Part of a small language model's weights: a variant of SOAP for these matrices.
Each number is 50 + 10 x the weight over its row's rms, rounded and kept within 0 to 99. Layers, rows and columns count from 0. The size before them is the row's rms in percent of the matrix's.

# up: layer 4 MLP up, 576x192, rms 0.248, rows 223-231, columns 0-191
# down: layer 4 MLP down (transposed), 576x192, rms 0.249, rows 223-230, columns 0-191
up223 103:44 51 44 43 39 48 63 53 57 51 46 39 67 52 37 40 49 24 47 53 31 54 59 36 33 52 43 33 58 32 49 61 43 56 60 27 47 53 66 67 50 61 40 62 54 61 53 59 36 48 56 37 61 51 43 44 75 63 40 46 61 45 58 46 60 40 50 66 45 57 37 37 41 39 43 69 41 50 46 42 48 64 45 45 38 49 48 55 46 51 62 54 33 45 59 51 45 69 60 44 71 52 50 41 66 49 62 44 26 54 36 40 52 48 58 43 62 54 65 51 43 61 42 50 45 55 48 48 51 55 51 51 45 46 54 61 47 68 46 43 49 40 45 61 52 61 41 67 48 56 41 47 66 45 46 48 54 53 59 40 60 58 73 61 41 53 49 50 61 38 46 55 20 46 41 19 64 46 49 38 51 35 46 53 51 53 39 58 57 51 59 52
down223 105:50 36 48 42 52 59 54 54 46 51 57 36 54 48 49 50 58 45 67 67 59 63 42 45 70 52 63 50 45 63 60 59 46 49 62 36 46 61 67 59 57 38 43 60 38 53 31 35 59 60 65 50 40 43 47 59 47 62 42 54 59 41 48 42 55 35 43 38 66 63 67 45 54 59 45 45 51 42 31 45 45 50 35 39 56 31 53 61 59 51 40 42 45 44 72 69 40 54 42 53 56 59 50 48 56 53 50 49 48 44 45 56 43 37 60 52 50 49 52 37 46 47 53 62 60 43 38 56 66 54 60 56 42 58 84 41 65 59 43 44 44 67 32 27 50 40 23 52 45 43 59 46 42 51 66 33 64 52 58 63 63 59 59 46 52 47 46 41 45 58 62 57 44 64 57 54 56 34 36 54 54 33 41 47 47 45 57 53 25 45 53 41
up224 106:40 55 45 44 46 27 35 47 51 47 56 38 63 57 29 65 29 62 21 50 44 38 46 43 35 59 50 52 59 75 37 40 59 61 48 41 56 50 44 52 66 45 52 65 51 37 58 55 42 53 43 49 55 52 40 49 44 42 65 53 52 37 40 43 50 54 50 50 39 63 57 31 57 33 56 42 51 62 46 71 54 62 53 40 41 44 49 44 45 54 52 60 72 67 72 38 52 45 38 45 50 36 46 70 54 32 57 44 56 40 51 48 57 43 46 44 44 41 60 53 45 61 41 53 43 58 56 51 47 59 54 50 40 42 50 51 45 58 31 66 64 44 70 38 38 50 56 52 61 40 48 41 62 49 47 46 52 40 51 31 62 64 41 44 51 35 57 48 38 39 32 45 32 46 55 58 51 44 47 32 35 49 53 60 45 54 35 38 46 66 55 37
down224 107:47 47 50 40 43 50 40 52 50 51 64 37 44 52 43 53 55 57 59 59 38 52 54 55 62 60 44 74 55 43 30 43 59 40 43 27 36 26 52 57 62 52 53 28 45 51 51 25 65 60 54 57 29 65 48 30 43 37 56 50 76 47 69 56 61 37 64 59 50 49 46 49 49 59 50 55 53 40 52 51 54 51 61 25 63 66 31 61 43 43 51 32 45 51 52 64 57 53 55 49 52 54 59 66 45 48 52 48 49 51 61 46 21 57 53 48 68 43 30 54 53 57 51 52 56 61 39 20 57 39 33 60 44 58 41 49 56 43 53 53 48 34 47 37 54 43 27 50 51 42 38 34 55 42 37 50 67 45 46 44 50 39 53 41 47 55 44 41 47 41 50 49 42 40 41 57 53 54 50 51 59 50 47 55 55 61 56 44 49 63 58 53
up225 096:31 56 44 44 46 39 60 55 58 48 55 51 58 41 52 49 50 28 56 58 59 46 51 58 70 52 35 40 51 51 51 41 68 38 56 45 41 64 68 52 45 45 64 52 57 48 70 59 64 47 53 37 48 44 56 45 47 51 35 44 59 62 66 51 47 56 25 43 49 47 49 56 30 49 41 41 44 35 43 45 33 40 53 60 54 59 48 36 74 50 50 50 28 64 61 50 59 57 45 59 40 49 45 46 43 62 43 47 63 67 55 69 49 48 55 52 59 55 64 37 35 36 46 43 47 64 57 48 45 47 64 62 60 51 22 52 66 46 37 35 41 45 43 63 52 38 51 59 39 56 65 54 59 66 45 56 61 35 53 35 64 44 57 39 39 40 49 60 48 42 47 59 29 58 42 36 44 40 64 45 68 50 39 43 61 46 57 57 44 56 59 36
down225 101:47 53 53 66 54 30 46 38 70 57 53 61 45 69 59 53 30 38 62 50 47 51 52 46 52 69 51 62 30 61 35 54 52 49 55 52 49 41 48 48 40 46 58 57 60 53 68 65 30 56 44 34 53 59 32 38 55 67 48 67 37 48 48 58 51 44 59 73 46 59 48 74 40 49 33 54 50 35 54 62 59 46 64 36 34 50 43 49 42 71 45 40 39 42 53 57 50 40 51 43 49 54 62 52 53 61 29 55 47 63 47 41 63 41 59 53 42 57 56 75 45 51 48 55 35 54 45 43 62 48 60 56 56 45 53 50 64 47 67 46 52 49 37 49 55 42 33 46 72 51 32 45 49 49 45 60 52 52 31 50 57 54 64 53 52 65 60 28 50 46 56 56 43 49 44 63 40 31 42 59 46 59 59 75 42 50 43 48 40 50 50 49
up226 103:40 60 56 44 56 44 51 46 32 34 62 53 48 72 45 32 40 56 36 72 39 45 50 57 39 52 66 47 54 31 51 75 61 44 42 44 37 50 50 47 39 49 37 41 64 50 54 37 34 47 48 50 42 34 44 46 47 29 43 52 54 41 45 59 66 35 35 60 44 62 64 39 36 51 49 49 49 44 59 71 48 59 44 74 35 47 43 39 47 63 48 54 61 39 36 44 54 57 37 36 39 63 48 41 45 42 58 71 50 35 62 51 63 71 57 28 43 52 63 56 53 49 32 48 45 64 52 51 57 58 64 54 53 48 53 58 48 58 40 30 57 42 64 49 45 34 48 44 51 50 56 40 40 49 39 46 40 59 53 55 48 61 54 59 37 44 59 35 50 40 29 60 54 42 39 41 60 62 43 56 45 42 63 56 55 50 50 54 54 36 43 61
down226 104:33 44 25 55 34 57 73 58 29 31 44 52 28 56 70 50 46 53 51 30 48 42 36 48 52 48 57 51 45 26 37 61 58 31 45 40 49 36 59 49 57 57 32 51 52 52 66 38 43 64 48 43 48 53 52 55 32 49 46 51 47 55 41 53 42 67 46 55 43 40 34 45 45 47 62 51 46 51 53 64 69 68 47 45 58 52 53 47 59 51 50 28 50 56 46 39 54 40 57 49 42 42 57 44 57 52 46 44 49 34 56 46 50 52 44 43 58 55 42 59 55 57 36 36 53 54 58 49 45 33 35 45 46 44 53 39 44 43 39 60 42 55 79 49 62 50 54 57 65 27 46 67 40 41 51 52 48 45 51 24 50 60 41 51 51 35 53 67 59 74 27 59 42 59 54 52 48 57 61 51 56 62 46 58 55 48 51 62 48 54 45 54
up227 108:61 56 36 57 30 40 49 54 52 50 45 57 47 58 65 60 58 52 45 47 61 38 64 54 74 45 60 72 70 42 37 62 43 45 53 50 51 54 65 56 75 45 47 56 64 46 47 30 46 38 34 49 39 50 51 46 52 41 40 49 51 53 55 49 43 44 41 48 42 51 62 28 55 61 40 52 33 57 39 50 27 54 55 61 54 53 45 55 31 58 56 42 61 54 63 55 69 51 50 45 77 55 39 53 49 43 55 47 58 33 38 41 43 46 64 35 45 37 55 61 53 63 57 46 47 50 45 69 53 54 63 60 52 52 51 56 51 41 58 31 63 31 47 34 51 27 50 49 57 42 64 53 45 40 42 51 60 49 51 38 33 50 60 51 45 55 63 52 39 51 46 24 44 70 53 30 60 50 58 57 59 47 51 63 44 39 61 38 48 66 52 52
down227 095:55 64 41 53 60 39 62 65 49 42 57 44 31 51 43 50 49 44 68 41 59 57 41 48 44 52 34 42 64 53 55 54 53 58 47 42 53 52 58 49 57 45 53 69 48 36 47 49 58 49 47 51 41 58 57 43 53 48 36 54 55 59 42 52 50 55 56 64 63 70 49 63 42 49 38 34 42 59 49 39 55 59 56 51 38 56 44 24 45 63 61 49 49 54 38 68 45 55 61 58 49 44 61 46 57 41 56 56 39 46 34 62 51 54 48 60 49 61 57 43 73 69 44 63 53 51 62 43 51 57 54 59 43 61 51 28 60 47 63 56 52 32 30 36 43 61 45 57 43 66 36 61 51 55 59 30 49 47 64 38 64 51 49 31 80 49 53 63 61 43 24 41 53 45 45 36 42 38 56 49 40 53 56 49 18 65 56 54 47 58 36 47
up228 109:56 60 62 52 41 41 68 50 40 42 56 56 38 54 43 44 64 55 56 49 39 46 62 51 53 46 64 55 50 50 36 48 64 33 41 57 40 58 71 39 76 57 44 74 68 52 59 53 65 43 66 50 47 50 58 61 43 53 43 56 49 57 48 52 29 66 33 58 33 47 43 62 39 65 44 44 50 57 54 38 39 47 51 45 42 42 50 47 64 34 52 54 50 54 40 35 54 46 35 42 50 32 44 62 35 48 52 34 72 43 37 36 67 64 40 53 35 50 58 47 63 53 49 34 45 52 64 48 46 60 34 52 51 53 33 53 52 47 53 53 59 42 54 41 69 36 43 39 38 37 45 52 57 54 54 53 35 39 31 63 56 49 48 45 21 60 53 64 52 44 44 40 26 48 56 56 36 57 53 56 47 59 56 39 49 52 62 40 41 53 58 40
down228 110:62 69 57 54 75 45 63 46 56 43 41 43 52 59 52 40 48 53 49 67 64 56 42 41 40 55 52 68 28 57 59 61 53 48 43 38 38 55 44 44 63 50 50 60 46 48 58 51 65 38 28 59 58 47 46 47 40 69 44 46 39 61 66 49 39 60 50 48 53 54 39 41 63 50 59 53 49 37 48 50 52 62 51 66 79 38 53 29 49 48 57 36 39 28 51 35 39 48 50 44 52 41 40 44 45 38 57 57 53 46 62 43 53 49 41 42 55 58 43 47 43 31 60 61 59 51 51 38 65 50 45 62 36 51 57 61 48 67 59 54 52 44 44 54 55 52 48 54 47 32 54 38 61 72 57 64 56 57 43 37 64 45 49 56 57 42 67 30 58 47 60 58 62 58 33 49 47 61 46 53 26 43 49 41 34 67 62 60 65 58 51 61
up229 110:57 40 34 46 54 50 67 53 32 74 45 53 51 43 56 48 39 44 54 43 49 41 71 54 52 54 51 42 55 45 60 43 60 43 57 42 49 51 42 43 48 39 52 54 45 56 59 36 31 44 58 61 53 60 47 43 53 77 54 48 42 57 53 28 46 46 48 55 38 56 36 52 38 50 59 65 45 68 43 55 58 42 64 54 58 57 48 56 32 40 43 64 45 62 45 55 49 58 58 48 48 63 31 56 53 66 38 36 58 37 57 41 68 48 30 57 42 68 49 33 48 35 55 57 31 44 68 47 66 47 33 51 56 35 67 46 57 62 60 39 50 45 54 55 62 54 63 51 46 37 44 53 53 31 36 47 50 55 42 46 52 46 59 65 42 58 71 49 51 36 47 42 43 54 43 63 26 50 78 58 48 54 55 52 58 30 61 61 50 42 43 55
down229 109:65 54 52 42 29 41 35 49 55 59 54 73 49 61 60 49 58 46 59 42 47 49 60 54 48 49 42 54 56 37 51 43 56 37 49 61 53 66 36 62 69 42 54 58 38 49 29 40 72 29 24 43 48 49 42 46 58 45 50 51 59 57 57 49 58 55 61 37 15 38 52 57 47 65 41 61 43 57 43 61 60 56 47 62 45 64 39 51 58 48 47 41 57 31 40 36 63 52 39 56 49 41 63 80 46 54 49 41 60 52 49 46 47 50 55 51 68 52 51 50 50 60 58 59 43 43 56 55 40 50 47 33 54 45 24 46 55 55 47 48 46 52 67 61 45 50 48 42 57 65 39 49 63 64 29 30 53 48 61 53 60 39 40 56 61 69 36 53 44 43 53 46 61 57 32 42 54 49 46 48 53 56 72 57 50 60 46 46 58 47 42 55
up230 113:52 37 45 51 62 45 56 39 41 52 50 41 57 48 52 58 43 42 54 56 54 51 65 46 48 55 67 43 36 44 45 74 49 40 56 60 47 59 41 48 43 51 49 67 59 29 67 57 39 56 49 69 56 56 70 52 43 47 54 46 46 45 67 44 45 34 40 57 54 64 58 38 62 62 57 50 55 52 55 39 36 66 63 53 48 51 62 56 51 48 51 73 39 62 38 49 53 41 45 46 53 59 64 42 39 42 50 53 47 58 42 38 35 55 53 37 34 46 54 53 36 51 47 34 65 49 50 58 52 44 59 60 31 41 57 51 64 64 19 50 55 63 56 64 69 35 60 38 51 67 52 49 48 53 41 44 34 48 58 44 38 44 66 58 38 44 38 74 35 57 59 23 48 48 52 41 43 54 55 42 56 53 57 49 54 50 37 73 50 38 54 32
down230 105:49 47 43 38 34 34 71 51 41 46 60 60 44 32 57 40 39 53 21 26 42 57 54 62 50 49 49 36 25 61 49 64 50 44 56 57 55 73 37 50 49 50 42 41 51 30 52 40 34 64 54 45 35 50 63 77 61 49 32 48 50 49 60 36 49 60 58 40 72 44 62 50 71 57 50 47 45 62 45 56 48 48 50 52 72 58 57 34 46 62 53 64 44 38 53 55 54 41 65 27 44 33 54 53 62 45 51 60 58 51 44 56 40 48 38 50 53 49 57 61 38 53 39 61 50 62 54 65 41 67 36 37 46 54 51 43 36 34 47 55 36 51 45 63 42 54 55 44 51 60 43 38 37 54 45 49 57 55 43 56 60 50 45 55 47 46 60 58 58 37 55 50 61 52 44 49 62 51 48 53 53 27 51 63 50 45 69 47 49 54 44 49
up231 096:40 54 45 54 47 54 61 37 48 43 48 44 68 41 46 43 57 41 46 58 44 48 62 48 42 29 43 43 70 59 34 44 50 47 64 44 52 58 48 50 71 40 48 64 62 48 48 57 36 62 33 43 53 43 43 60 58 58 35 48 53 54 37 51 49 53 46 63 52 43 42 49 54 35 69 51 45 58 46 45 51 52 51 44 35 42 27 55 43 44 45 53 58 56 65 65 52 47 38 50 50 53 36 36 44 62 56 50 46 57 45 72 50 37 61 53 44 64 53 48 52 40 62 35 39 44 48 55 25 49 52 45 40 56 52 53 66 35 48 62 37 40 53 41 64 41 58 47 47 60 54 54 38 57 69 56 46 58 48 42 58 55 61 50 34 43 72 67 39 55 38 47 55 67 51 43 58 29 44 42 47 53 38 47 61 47 44 24 61 20 73 32